Each number is 500 + 50 x the weight over its row's rms, rounded and kept within 0 to 999. Layers, rows and columns count from 0. Numbers have three digits each. The size before them is the row's rms in percent of the matrix's.

# layer 2 attention output, 160x256, rms 0.0654, rows 0-108, columns 128-255
100:438559576430478373386525646540470351489576601568491454500520550522538486525486376536425567520461480450456422495557501538514554480574538493441386496513487427622508507468593410579346447445508520571520441486396466524432493506481516522520538491535496500587506525537531502500469472429494468499478497523510503509484489383552436501553467494478495501497538487547531427488502558503554569519539
098:493602438483514470525540422538452520453455593415455445541495476468509581472481409476447536520506447538626476565491525439584480451510593478457544583455525508569507560565462481404459583492506451464473495531477414476492524544484571518530473514546448429404556463530528497487415490537467528485457549473503541486502488535479507479478482460490450494463470449528487511492478368426541468514444
100:512533600475573554522470481538360561598481448569600443510360433425565442533629491456448421571543490429510629528470540417479470531418526566552414424407483531473531502466400508481507385481452534545588501419494541579498464481448396499469505498540520436429421544551496516498569497528525493500475588550479512527533513481419453508510440439593531499489508485567494499504494499434472526410470
093:526570606474573612558451536494414665581611468476435456494551544478491586506510549516626498532476435507543452486469530512498570575455508491432483381479569480460537547483539481583412555588445544404481519478505514526523529531477554510537504460547484539503515451517487500469526524521448461481521487543521498529504486467562482506518563547489573512480528542562444456531526508450471533502465
090:593517631417570459480487446428536487550531566429528558606381406527518431522618437516586575575494344520585522551462547566514467508541546474530549463471594533489453441489567465517508547433528513456556523527534543483476483466533458451522453409489508527456506489496403533510458520478492562546462498494558499562456422505541468481444519488518573424556491483483574531508495544470479505478522
094:458487590505495456465524524556527472535506512606533440560586649589518455537478579506425524485421592579392535601543516499606500318478573573548498466539502592554465558488502534523534478428448538442498416532600527412472510500506470524492538514609544543559570522500536518432459463521539454525497531508519535492494530564519438510505472512556470495583584500488496590503473556475524551541492
111:709517479478419538497563497508475369456550426503509450388552458451543470548507472620525413530532386505493331559554543540460590490464511477550508424461478477521441454335564526455528491554497508539490466541475554585400505449453511483469449382479467515544477478514478455467493477429492491503542596528579477493566497407577481511531496500442505516509570474510522478530555509598547434443506
093:497583459561494506499454530456639487540564518357588480502556528463526438555431523548358483560542570709508529462521377527496453450511431422520512480543553532439441566419379452554407442437594574483467454484524521520498484522487438500479451440489502472467483496488550476502484497417491504535395452527455483437540452469488540528517502450504512455498437499573485522530516492553495517503470
108:594578502591563510535584499540536547448512475591459370375516426391528527595569610477413481542543432485537490540475525515510587617445632482529462540497470558471491422433525512562643476517431457538508552519401525517569428479422444523482439485526478539513458454542502479400516527397515497524442530569475417466519475514424518531552507463454502527500528524533433518472535510443596381516485
098:504507487461574511477441485487395562357467429505507432450550568458344496481537464430493433503488466423376546529537520519568592445513506564409483454474428471518526434421484451493463493593408452437448460528461498437488569612459574494515479453513554509477469539521414426526502485477462438529499456560414495475528462485441472486508532448494515519468461441482455584520527495528575424532575
096:520531454451410496454549592477473511508521526537497445534349479596469534483467528502606568410482658451489492403559419385482500558421492504546462616461450508389561467416488510658386624434492449503547453476505465523486479530498529553476460558444450490552476482586450480516455481484438454512538553463419467510483498528484586498543489551504468583542441545494487485474458432602519485582519
104:554454579486539475459460516531420518443503510521460501596480533510326546437412537543356503587374389475507588442558363494486561569439539493581577458410476564509534471453481478510497504632487483440470462534565530484489539456546501487546537473595444482505492493513462462546527485499464575570529548448471556513529420565503470448490567440528446494453507467559524530573516516484482535425504
102:505495458388500506549433496544497602526573427478524495458395496496374506534567489560466546428503488409542454570579456428495426438468451503537508488515425552432469450391553566447456493598519444486433471500486474523485472492476456497489511539563398511537476545463485480572486554556465546499548538453486476575435513499417621516447480486430605476451445505481509480460448531552598437462504
095:536521400556463505533465501467451448481536515442419449526545482514483390425472462375494484404498544587516591525533386501445456456396506538481528442552522394472518537530413492680537576435536542479479528510477575520436499616513550477487554538478523423475484361517434552471478498567472528565478523498502472460446458522469487500537357442534465461450462495498516431457500375502571491612531
090:439503538477496462501465514564530484578594514565507536446463498498552534423513466478516485476635446528523576575452493507595562495628433494493539534511425479573401518477473543377507375451539475445526515510486518535497470553439443571477551562556464640468518576430485453479510546500498517452530541562554495512510536519475458511469537539489559507441531500600484536478512452488568550521512
100:500387422471529387434553601397533442334431507510490582533573493489472518432521454537493458520439459468465346473524464594516504535465523486496542536408525586618510448655441506396633452562472565539429542553435425456457518501497509491487477528514507455499517454507562475526446521484481475497489508466444506533497444471509479508514531560496498528488538517431398518490543473527550485526497
105:439464401536493411418574550440536464542500418425501530507525508482643472426456497444440447419513509376506599521511443450520608528440412477592512568437455444425513450599404439496468516473441513564509526547512480417518547488454476462463489542489542534502480483510493482535458503552475519478510556476469536488569493471399491488495525523470506497454504509492473525455454445552567499530543
087:449519521488468516499491552483509437489567432516603411549506532459494591539657430470472442504377357388417577568578507519391609471582455516603477516499432379483514406473545422443528511434430525512488516522516581484483493571482486523487592551542531509491556511516435593443398506451465426473456438499532528479431511456539521522510488494541510440535461476490530478456485420568553548551536
098:417399520523447443425542539588476520422486436547544450457579466378554493442512608544452530480405439403425449463490520485478438575484441489577587544484508394535569487465455480581513540522520572540516512513546413482484482506559477512516495531532416584598428506502542470500478475465599455460511577449523551517460519530476533515526534494523395562509425504510492498531525478451529550519492
101:490469464476500485396327583423547499423527410490431562365503503455502442508508471467536435548460490423473498527485487458545552516461495523374552503377449559525551536594418547429446480400471586501453573454437517481532495508530575498515530512437514493456520460463544520434504497464536491434557455485485510453464562459489582457517470457475444608539494488469480496512502479507449515485508
109:444482475651601452539440521543495514557419440500522574427497598622447509606420519503439535524582559378424423547600581534570527473538498498345477467509498629408486456544380476461570475356505519478465470481469484467541481365460477494477437533505498378548512493499501521473581485497518582514548459481430531498517487475547503490417550530400457453408527477505453545500526535515510505406465
109:434526466526578553450531488560391380485475454429477516578492541428484489524583503499380464508522456511463513614490536472574493510425514525349490539409559484502475591467402446431440489456500559527500482586473457541530511452470549513476485513539541502510534568560494523569542542559492525463479620475485471589510448546477505486386461376590584468433469497415544525487406496491541531493441
094:381410497475497495498427582543532491587526514555629484537455467514447572381508524483470353443445557539481469507620460526429477564429451490489437471478516371505429462569500405598484415447473447562465501528495574545431514504534508561505430507590521449513477468541475507501426502564427430574465461359461472509494451426516472512500473499461549483549418494475460464515506546545493500504508
104:606560498556619445517454586404550517617564536495507456596416547438458493487377504402572502456612540412469618574614361494525573480424501365408578488534434607483407520575450481439487430619538547468424466511531483544556525512486502489471499518553534556541464514528507511469494492456513549482524486516453442539426530466472508515560503486475635519548438539488550491499513565471527530518467
110:450438537466614473422567488368484535438596420540457625531502439493435441562584410502593591555490609453452365477526483437408488482538437506434414640576476504539455573539434456491499486539535481565553417427520492590468480454523468507483543530538543545572540521535538500487521487515456517536538578504423583536433495435476478516496484456569533506511491503512499470479494472577460516483448
107:493396458575516587405506518568371416497509566497483554518568442526452337465480578468474595496375426549486509653453530429454440473539497544479357629438468538478674488495510527643591508512522470513506452567504519586517495516388543507497559564486553538472492458467471511496548536546440487457520499499497436536490526534575460516462457500550591497481436512459611485422501454516503438480501
107:501581512549550553439582441488445518605412526455598370599555499505525516439533412574455497495527616370518423579514528544475455536438525448507464528407579519433474484486542493494503475593525558439528483546479545573549418508500493483494471484515557550454455567529463462430436505525504442458451460466495489493486535514514449521496462443578518463423516502502585486492560495451546475487431
090:561431486458447427497475475419475537499530477403416410496494389556487454608512487504522424461543538407464569543645552429464462337485484561490484498467506412458550544501408416483445554497512611465471472494457395464474513462536503498475479560553508447585518464498516503525540476465524567537565479500443540505489537470445490475481475515515436550484510510506519509539519486489575408592505
087:568453521450541429546541481479387463427522520546477508468469564506515659516478370579548559417544435610461470470476468402578491600534499476552647528511489555480491465394480518558506424540518499574613483462470513443589489452472490492510489521503488456532529505524465509420559500525569543491570543468512446557503495485547456500534518538548530449482566493515573496514502468534593442483545
099:565508508393474484508539436495561445500425452397524428562547473321555508502456512451515509599583554544499650533507465549477545468565456492540540453634532397476499540472530454533520481531584567524460576430425553478440458500522521512453566454502498415413472479549490525481544544520494538512484507483435457429547525468515524509546483537534456499539446518548469491477493436475554495468485
098:478440562419489494589456446605419627611573512632524452526471583653481584532562473546459555424429444510614543400432476548520527426450462563477608416534486539486472585580522457505509590515474607453483492507524498438558487554539532539537536502439460451544535449478489462502458500539476444507510442487518506466512556490476603523491464492380498436459550487486445523511475440446429521519518
092:547518537521399379521548575499563506484442531486410438501499498598385373571578509439396433434484480490460469549613500444558540460412622465558554582471536477604557496514394454522519546536443574463564473482512518502461492505544495469494442480476451406479468470536552497452537502504515589486482485523478525494460468509505534493487511519505523473579499504482439489464517466558586464504553
105:489521591520625492501547524489478590506436478393637527463474503484422570432471515436514574485488496502475556406565500455491402437415480549580470419468517533587588460529373460438492528498489555510551562530536530494528532495503414537527545449492522476490424458537464415570564460468501496553418530494512548569493427496433581487473495484536448541451450458542490468541605545454507563378576
094:472592352594500512513495573489436465432567537463551676438513446532559436428463456521535549475615534606592440472507437463531432614476502494520487387565437532520523428500473511554514434524537478531459546479477490519570528469454505576494468548505437563466499481463517517520495482490482505497473482545503538410517524480546402481489496462475519502400535492557478464503487485487459529473446
102:588490473593394512492509514493506509460481547541422499614490439583535659530506548421573543398450451447529376410455489480534495491445447385391578480453361554515456491508549464502436499604477540494391499554575469456515457456520520511542510501446466556551564545462520552556476510456486536446479473408638524506483521515500542479435501506469479429468561493447515517468435522552484496478478
100:536527461524491487461534345425539571510482502565551602460496430478528473465386507437454417502418460464469510449483385509604409428652447492403438493562426558546409471461421480420504565497477454439526492461535441386491496541481502466515535516570558443460530581479494564496482520540486484491541435459508500491569546533474520508448581525538516473431570505472503524507505420570506480561505
100:600518595513515527562378601579497458506592505498500509441486625574467522527390489431570547395576555476494480618612509454540537567467502529483467504565454452473468343513424478593456479494563506443470461526547457454504502474536484492534560609516474484459467470528505515544452495514437487509440467533539571481542464508537470455484539479561455468466505466468451528510480450458397440536485
099:432463536436474596525369556521543466563490411510431560459403451597509543593497553504482538507493415437445484499478538580375486565493471613435439417519444458479455491501523344555470461588526439486543496479495471512503409494468395599533530530580517498524462548470505411507511525479522429494509532425548447530531476468504470536444502457495566471470478519536497522469455527554530534508534
100:438507424547426507485447539485571488615570498467409487492458497587551417533470541362467520460549434577577447623442517501370556462468496459416462501591388521541564524583497491516392429499475444524490498517463532522484493437464441465453394520559517465530482507468541497562556491522553570451541494355376427523547451444504508508538483523507499465515514543484454488469434536576522487505532
104:602438430549427562518470489581432562506477523495658563441393589545499502534518437620471550512513531549462469445525415455533545372462431528408474479397536415408561526500387412410533548373524518509480524428431544396515543531527466468512478472417508491542513450464476500454495493434531460503490436590440480469452464479573541521550504515469435495444549478549450458539562493535521516522526
103:456579636533534505448440512503505460444431565583486587489586512506440492432306464472449571504507499583508538607576430502495453479555591496568518411443433456582509339576524522579418546574545508573531510502554547506539470499481459507496579468526504531537567469557521475466590479498547467548476480494513552505542498446525537529516496526515498495553555493519530517481566489549516515439491
102:551532573454521593480498539526484505429544495454430617557523492465443623477586503569510438391421528535443476457484531536631423545497491538417578529560535532466452533526512566509560456491484489514533534488443531514568435564476462487472494551486492475520537526501616499470416490519518484457521484510401574492514498524486563485507462498359412491443535473485496559484446414515511542411550
107:481533504571494610462429514464509463517467487423524467511533587475525615477586562501432638509488506453458419518539390448583466507481593511474497513398514438451445417582650506542502499406461510559520470425499491503482463468570430483565435498552539597497501536491489521510524482516497551545565551484482542510491508478509581482550500447578416487572499507456559483553508477548478574533535
102:541520439470470388474342465520411560400534526564557423415490411569550495537495338521508545458484564532533539566574485493422471422429541380549563450442448551601511546410487501493506555463495590486548485580579495419530559546548543552546528503429477500560559462433479493541446464480502488496540431502536555454435538524488467489464489504643521520471467438546555544510497479490460513499535
095:411518441505478567411528426530539494415426362400440455510489562507429467593482588532597486600493292530401451515462490397517479442567524429450484511517518578505505460477494555452461470510599539553510536463414570489509486509472511445495532423497489539424503517512464529474530518498496471497494429530433489454437498572572501498506457444492515529519439499469542478515493527476600588494496
094:454604459506490412488595370513432425432563491424422510456526466486577605516559583575445496566476619474444416359491521561523354509513477502398526509559547492521404508515510527483408517535469456544567479511561422375464553462543438464525532530579469537551578589521469460590576460474532594541546506472480537563475426486501516529517497471559461472548503528410501443522466623506511431509508
097:576627334556484466477430482576492538495452601447628538570504493520524474446472445536436522485402492539537550387430466516538418417467513435411508525608524511504492700463518514507446666476472452512485423516542508433471434497413441450480517452512466514496546569573500482478514493454529536470520505574513484515465465461456634555559492520484468489558509503514512507466437535578525549540502
101:468508441443543422449468594471473652396532628637601458583479542636450501451590415572557532469538448535510433465515561576524607458466488456512533560485482493528567549557481445477629501529560514498420495434544387511432450501473496532482530453533492449528577551517583484506475488531511509474447485481640554453482528478478484490527515570491443528502484491537447490519487391502521521506459
101:508531477476502474523520382434456587525503458409600426460547451384530473568535492516522475560498528500463511526555510446566526518452544443510539553333522493492437416408519475431470423560502508541551488434524439471564512472524385486554482486575530461499480592494512512589524484568481534548500422408430489486461397525511566462470497394603417453499501435471563494514446532480527479563562
101:620470568534444446508489514497502557549448496475479545531375497504474444499491564536514550461551436507552508421597456456462446558579504489475450495501452552443533561592501447505475525493507465499501453474566445448525483460505481518529528517511478437482599559489498456483456501571492518528506430491502507510456510518516547496474539543467548437507464500470497446500466514551477463545463
094:615575529516541541593513506474443606455544548466497420577416546519395559425509494519503457545562521524533456557518441556457538566464621574539346398482422602392496527502591448471495463522473481515466487531509488410466523548506550462524487425468489501531544442450441525484488496533520480487560441427563432433527573525586570525427530465476536516560535506468552526495509495620500440459486
100:497458581528457488468395598554632455455485398581595544427631457500463561518450594446455583515409434547513585526484562535400531400546435514453522514442503447520560438464629506489497522455464522540409512482543528544505443470523445495532477510511461523553521491514551456473461539471486479546566469466528514422477503512431465515446474464379483396559469506461458538475441474487479434440438
102:542399408636430500522488467586502530446410515487518493536410389550586514512448490418353500484430498469581494464481565531459484472519393410340542537548461448475629482530563420453512518511401480506473484519531511502486441496587579540469503426489481550527499423443450524516398539486508480507440509519624537460514502522515441538495541453507516524479502536481454507497512514413450501498430
103:436555544419548371490557510478543484454589555420543578443577560454471463559560494525536492460481581460509647507557489516538500502552400535470482525460558456573490513450387501535486397539561482524509491410494532470480476488419478536497493520557536461467585579473470547519508520522514521524526392502498482450460524501523476486546472453520525431581497487492561518478428439524525518555471
099:447460516399633565456598486591494455369594430601492583529602412558473461441499462493372524498426433453545507518469470557465535423546460458477480521567543510556534532380489517445566472506564527482504547573528575462518508536506534450469556510514611506525526538481493489515520477530487495447532383511514439467471527518500506517500505490443563531483417492428573522471432630486506482571598
101:523544556539580525421472535553499552386463548468547509508491482513439566381561574498429617572511541490410548573542573557523427403545465583524402548468500545424451553450566527533497481380541453518519535507586473494459472478593441477484437442461489537512443473555543483525541475452546492561488547401555507524521547442431532509461534504472460445496433512473466521500502539482471484516506
098:588396465361463421554532384535486512503527428520396491529514516447540487519470565471494543461461391541476351580415402518499501492422496437521468466553494453485511442512429465454532556444456431432466479532483410475493501615558598562458466519503534504564458488436513522508475506519459385396519513465433485453568542547485474507503526558484453537502465551500490562498482482427408443530484
099:562549570506579669464515488448579412463575572501463667536561479522483494484488563609474447574510601445530469573574461478576499510593445480542572529474491562452379483429525502530455609538552439532458452518510528493497491493504480544505539580551460430497573486582500540460419514550481489460482532570455572380546379477543480557468474497403472514449555473411427499483519418517512465513489
101:505518450518522381568516495548483604469418495588374423562518452420453345583496482504488499495431439525467502570604683397469599521431520403553460485541436573514536560515366411400537484573499530466532461518519498535505555526503523465473495509515517521455472483493459464532436504542464553530515485539476510576515460467561445484462475513535560467555553467495438469479423560400537444546492
105:431458526559474509509544420510490433430469449552539458439450453570444488505581508493568457602478536437474373447463486498413481461471567583555476535442598508535354514510428530570556502548523426463459514500480510472495528498563638592505513580528511505466538498473430592475380521549432415496442456528534525456493506594588459453435471506449522457477509469476508510497476462408459458501480
094:514509528452545442452491470384617447530482625619479596580501540561555472542626557513487450509433524506510569448492550539416483361414539535505422441421476556595423577559548543433447481553458470537489526461513572507479522479446486499542485436454483481486490539420485471564528485518471500504512533498592488532524575503580546452522495524449531483510514476488555485511531498530518512419516
094:352540545471471623511514552337508517512492509552528562445432442578528415465644471402470605497604522495591439412492665529502486559497482604443516533350557493496425442478548533484468508475463441514525426503573516449536464441466449453514557477523520423506542577509461502467496487548536469496519426503479529475448472450594477527458450517523435448529539489479548463484504487541520438464502
094:405528630616375420455588579476469522448459496425519519452435480466512447517558517473566582504543468490529549493482390468435612564585449443475439559430517395452391530497660444463480475455461489487539473519532523495503445549465548500492488547425470490462490509455461531540527533450530523506500581438479438542520489547501537513441513522505442407463468494515569510463437427611573545461509
103:411458474490600423526471525594458537470490568422370500517494501585542536461500433584453466425551422410548473508536652512455515482419456410642650498500553472429547494576480465509445463501424488468611452579498596512457469443486515526495503481503418502470407515571393461523500464460512501548480653476488518529517479486543595525552386537463458496507545496531544414504504554460577517464570
099:459491472391525547515460455580490502486453385516592423520456603544508472458520563577421445462533311501539426527483502427445419442432481495584533547578468535540568517405369470535539547536512392459520424515507490508514475438440375522518520445539475456512433544523382477531513485493506532536427565535581468544488436530438532520507502525513463452445523493526493468493460476534564460506531
092:445498454566579510451518501435449362366513510458516562602573518544534508405575462567524535453319577415511558500457486514484459523527446508502507496544510629476544472505444614581574471486549535503567535503511539493556509496552470482509535520554422430523485450496522449392585443508527535588562521507518471455549505519575465521553545476463550502465512499517487460509515506439570477524520
114:491594458538500457475394551428514580546598466508533545402494395494462404586580467503349464627514398349535495527608463506483481498418459497406527512386499504602475481486387435529449524498561517460448478504489487554471498484496520480556434513455496453533481527496446516486493469516482493492570538544535494493460425496596572445497474464545404463483527492504508504511500438557544489531583
097:553507584453609636418519547512589469540471450459563439467551520334578487420501520474493570595477587434529393455455521481587452570535492462572604539542557598533500460436546621543464424517584609574493554507538560548477362457535500513461507520483542583447456522551476553447496523542485496517494513541513495519496552480491586513470461551538473540517516516450558525438518457567561540464467
093:383518523365584475447376471458523390504614370531473428502602532459418451485599461359541468569466404537514420515521462533334564548505452472514541554548494439530529470374476477624440515455469413507554507493510481579552540501489533499439546545490502499506383474519515495493510507539489510472513522538486490458508536459483461515486457478405560433482467507527571485452457548482471426497444
106:511471539508478453481560429611459524612422522412258427460554474464519487506576603487590649461569524497430479508494694398615448498490517511539480654512562537437505510440502565497445514432529519497598516468550503505509539474526506492469514431521549506569419505553492576484551482477528485526488509402459483540501536505510517554530517493504490463579445484503623486517535497495470494500491
096:510461428510519634499514497485522676598591470542590451471530432487561498384468449625427465479455539458467469544485402541452515536507454494515384595546447401414495540479494471425528542444476459416516417467476455555479498560557531505503465412483521461560403522399530532529441498539471432494436494549469478432504552536517472534452512467435644434461407471534546526518527491459472459537456
094:588543657442539498549526449478401395463437501463513506512449601434493529577518488498498504469387420524463504491558466477526389559474432508485486531588532575512420408471474564535482452489541497535549510523519508497506526464469451516427537539556427484482471503500484482510502529466526572493489603477556498505537458476528513566449519558571584526503530508547479491494502419554519443468441
099:425556518436533436424487578415493368576508493432581420533576493504502500357528442454496391541483468373444475589618392456605402462589594623503501521503493569510530430418421553452594502378587570526493589501434548580560477465434495453469479494466508489402500554490520548495477495542463509487522524554520520475442546497553394438570448565501499517526495488455557470485466474453567512436486
103:479368522494509468456418542488457526547473469576441498574500526560482453486478590454591414601489584429438483541520460443361502601364484601450574497580481562549500485570481521505581520560619464466552521454528565496571497415495446533453527483497499433462507501467450512445558506479518462512424514523389425445533470611561545555490480516493516412507475509432465491487488510458501519464456
104:534500518389524519407550500433509523355501576644571409577432561449532574425482569487555512524609377549465315513481598555505495459487472471505534548440475539534416544565491513524426554498480438455571544431457591493503518425516456509534451415521439547504448498531492440515530464472535494514495496454505475481540504505538519482562455492507495429478456460548530467523522590481576524425579
090:544453584495502499485482493357518486443530473530585570549429487473571452572533567517608527572566474630439438527424452458450430552478419495457505469404589506506481497584475448496480584399547544487585489496505413559444569500511553507517480499488539517438483530585530520547480529547503481459448490462550487522532549493417523451463498456506592523608465501549560531497431477472421488470497
089:433547439518438459463527467432510482438508448489438590556530509410450513509450478516508547481473396465437473560434424485543530460455474495516525495423504474447416452526493550582331578508566469466479574515549486523539498494489542540471497567479447592438453528477559424475528465423536480514506453481457511493480476500576524500482449529512504503500488473523459533526555517560485454525497
113:560472492511486505523399437504500507371489575515520471557612580470481484475519537381494592488413534366466532557605499443495488523431446484554591464485494464435492499499427558605410622523566551450480554564508428498533471537515537498478545516453472511528537397479455515409506486517504476501521457517576536449552531518558496556475539544466460567410466492468460540481523435441496415453494
098:472522511424490571566585471428530592519578414568357572416592515470519492490524474540464537434525489513382506495526474505566518446532466545558542447518423462495497397544429425376609485536505567454539524575455533497588573472446506580545489548489535579496479480501499410542504475482362515521565513502466569545475492515526526473441494440533542509486516479520507529551576557538469450446527
110:397455607474445322565587464513386524426552451449516483453465527519522607412432451577594423526440548472508521509398561565406525427536533536628448493468520544459505443517594579406427463472396481471439443505526442573421515563558546525498559562507532588503513515451521525492463501585519431461521549504506499496500516498403526498527489475520489533517447503507512516520433439459452544511432
105:455552705562508473510545517576522484510429521540472506484509526486404406508472612507492573500474407455591573373526506541508510593591450429469575574487613509549541597451573524529484551521469472513453497504541457499485449433447565520513522518455478532485516498534503465568424486457478488534501407552524530500401474532492554472495458450555434450523424447506509482523463505520380533572488
089:592398562445461375568509551490479496449538548576483477498426538459520534481530426517543626534492510502448505524562505403445542531545494469484555606505488510583470438513499488382444465554576539560531443463511476472567515428456425513475553511524536502589480430623541393594510508518446540512574467459431475510455500430508496498526506565497458601556460501451537454451533517470442486519511
088:506451461498637418466497611470473448524382617596555391545516567532388475463432573519414476561571456490310391524578415551493535545583606502683536534517538508480508427530480539599623433537486474483537532523509451520509483519514535500469471532508529565510424482509540483460575448509552497495552516465478560448513578491483476517534522538534500539475451529536487524514519558470455549588523
095:552504495600518480493486507546461463527591558500439516501531453514490441419590543519503518563450301578453403400471452554577414559446441497529551565501573439502463504386367473586533542433584440497548430508499510415508487448474516351489442411483443570541471484561498566416520504428617510506560570521541494513444589519551413520555530550506483463495549540495481459495535505426600474598448
106:527437659487527484499448607705456454541543417572599507526423488528512591462489547549549484442479493436540528515502601565438476489444439439479564602527540592573545543423520595509544470462550447545548524547513555502535457495524394502521484566480503564489455464533461479525508472462464427549544500459519526462531508496494547532546474530456487447459422521515496465479507489545472543512536
103:506515518553437448434590488528437487518541428434373440476609598521518525521578396522602603450379411445426460564503386471492497481580499382424510592547472547553548463488553513428482547486484476447522494524542447446536453488454412559469535574515528441584590483426436489508482505451449582455626570447461521450491518527464480521367557536494413462426532487543427525481529431502475534489572
103:438515425513531445462612456435468586490615507569420461369467540575481429411602386394529506520613533545455422525489447514444567470548546450514407571481499458605456579604291482444516495405506434447490520495545424492487485564527486473510470487462569481564530539510513451569474498522445470477534437575560537501469503511498490482457538514505414504449490514474527562495493586437533533519511
108:646514498493637503504472541492561444477481477559522580496440543509573519495414517570425445453423401522455439573408437522520525480496529488567484528440502557447498364449499534524544543408376434447470441508500513527513454549511525540511469567523465511505488470520595532440426478545466497507489496520444507444476492470476481497469439505399523521391503480569507533488537445493473498498504
086:441587425486445509517483449510516592489513558469573481503421492435525391422516495472525494558463491524466514428453492440634466489539650447395474555393518490491456477566415565415419540482520535492489555503499581550564520532474501468500566419446512539486531451434546460504570475414541506518507486525610487488518493515483476546575478493448634511547476470565549509499506559551520544472514
105:439488432603539442573544599479480537455380529490512495581504510429510634514559484583455592504414502515405480418558573478531511523432417443472499547446509601420527459626501397326487477519458555460520485430420428474467509548460396447491509445502476441423501530502480441518612495481580523573473492436424488634457523442381533533585511479527432545549471476561539481516476485517595492537461
099:463455392497508472477431406440574389545499601435409534518520471514510469428630483499459577550407543616495622523365444595513392472599461489478539512549475457539514497468542469581504432471617492477432493533505532502426505546541604559513536576529483536477550558499472582517386504526481437491447483537538503456470576503507418479463509522596551539525497520463474513478453460530435567498503
101:529536472571488583472531549515364619554456657576535372487474449489643431453548404522561460480552491490497522594483610507549494571629525420626484494492465529467517531607545460555543530547518524460435545511503628444540450489482414470499546508491466531463527506514512473547514510487462528515524572489526531472487556541477537515496507538467477505435470471510523489505502451522495614456514
098:458552481639405589479412514540458407551491466436473459405501608529531385560534483507493520327445465591485588482561436480450424519470411477431530466446415512430511481453457446601520398469507499460537514462539516614540464494522536528484504468536469463553450484478486511523416469431474575571556510409534564493486512444559543498454467474419505388522491464518511522493519517547492495499536
112:524556561413453407549512474458596484487512551574454387617487551495418524555497491532534517459494569584533502472569395490389573513455482481527438582605443443537537545418437403539440496645557441557553548527443506540495523429521464473496513463483460455473492500535586509441473471481535498517453535520521558531500439444501501489515439503526406538452552472496461472505586493426505449467543
107:530486458575551567506557538443440469521483550511469494517542477453566473491552386514604537567482547553511476516491622485567526604575465440563551570457541647480592394471548493424404497508473639452494503506548557518474501510480579524505489468519500562456515471555462535464433498504376418515473521519514539472522584554590522462498525475529553533527518531516519473473571467524437502456418
098:506477531576393477476489543389537367549545567388406527472529462537463467524582480385571506516516477479476525516522509418460418442519557454427639478391511600553559439568423566461468433565534554442461483567562503510539455553476489464521473529518516619459457471483490483489478539504467497454495481480479497536513494543473467529462487488527526444463473556482521486469478600450498482510433
100:554449440557506402485651488526525587512642522558480499509507426536547569453420545432468397499468554508515570510524366530478550526463506547540454552524432537527557379481472529448610493601526530578496567548483433543545494570487420547589515518465525499474573475502552463550419501500486442454524434444428512463506488503483499486513431507506327463458452477440465439496470522525503516532539
096:538510469439397489437445489519545599559503580538508523412496429558508361456554427476494498476334403618591539555454406585514560441463572445566554433527516473606496608503516529547496545489516514470497530500504510468503502545519468451523450492454522474531541522461477535447511470549527385542479490486492443494460448565554483506509476542472502510455527529488533546475503398510486492493510
093:470462444457458495481494500481510590477499525561452479432543452463503467570521589443483508496523455459425503485532517563503440387472535562511658466429493502513386538529556566481461396463530571412534519385524565575490489464561438484508455432499542481425476529507409473436615482492510509554496460483457464451517508508504501471528484488537579458551435497600527521534543509537505487435480
094:463530423597451489489556471487612374459435458505451545473521482444537467449490486474472454394472517558549478413507577512477395550505481477650485527472500506533498480521473558567456549509475420531534482481441560501491460476531534542485503483514463545503457495457389520503458486576451497481542610481509489461486535546537514485468485452464471505532479545494545468463488457616596450531460
098:506444585432566471590412466540569572526451421390484446542563594412537491605477625516519392493452531453534505571506557397476488478513524521480521394520465510511484485434469492500439599632449441506503458497475507500502494490476498485467502472453520471523495570425531494467556487550550502463490555489501496478516455512465564549541491447455539461555550504442473517477423447636549483535504
102:429448563448531506484505500520562482478399503425473487558444578537482442540427568588557322514460499589481413543439490486445480531467479466542514426596401612499503548462498475520379400590541430518535486509515506450510463538546481548494469486482514480470476503470489515520443512555487503488430487443471479448566487527476520490547534492611422499544495541439454508468459472532524472523533
101:584506415364437645447500420568637448511497501526575503483599540356426384530526575582448516554579521533545471538473549455506492453544556620561344649451476424508449560428527576532529548463592409517583523426460598485488500543483430461494494460500533513403450505472493460444598468522458490539516512474467487487528538474533557511547556571521587468501456480531543498498576454479514522520542
099:504487453578552491549419464585579378492512457391475561486343472506376592497536433461390451591517445540576516553596459450491422506574590442536408514520475530415458454522403622496508407398490357480485469479512485448480505530443474405461476470521495453587533479526541533488512472497490521536569480530562457418440545487474456535586502528486554542579508521501491529479527433548467504567434
098:497391499508491383502477570411573448428519515428367522521509534462565579467407563440544478567400569526392432433496424511486534543499499509508432488517471397506459425600495421478428466448512430492488506549526591512524456423467398450463538451547509553536514483529527498523498528409495536480487440502508435538487517514471470551587460543471582476476466522526537485483521508449484616473497
092:521495459505513415491505482472351539373531510464555396426502572541491553536461474519451484539500598455451468567528490519393620420492526552542574366469491521411570540428615512483520454410407485524551442496550536515491560424476533511486466446513505417493523497510571596472456505562533486499471489476525485444551502434550452502495530498466466509537555478464532512505424610554440491510465
099:555508522546431492438474405560528351520493429541516430523557563442633502380572435600360417474501496449437554626461472525477561289423539547532462474397479475476310559446561447456504544495476473532484478501506543457462418490517442462507476463488447579535546437490516427511490466453444465533548475484499481443494492436532547497536480507481460467516466507560462439488511473551455482453513
099:461500470485553519550410380555450541396508643441339516411596483515538514559602492519533567536528604470449515395434540465566444476457531624608509544511439456404393495471522474476465401512513433478537511485496515534507478519586543497524520518548494485528427504454431552445518502484560487537433545529461540554512486495456475521455528492563577454503475502552523476485495489527531546400448
092:484457353521592474518393389454568524553494457513616465481527478555547506516405381443437511562548521398499423576575469430419495405509426371466539511457496432495477464410425458507442652563522498549480492453534528511497544467478519422467446448495595563539425560519600534556527517527556509485449485512415482540484457412454487496509463484496492567550527516464542501498488556459519525452483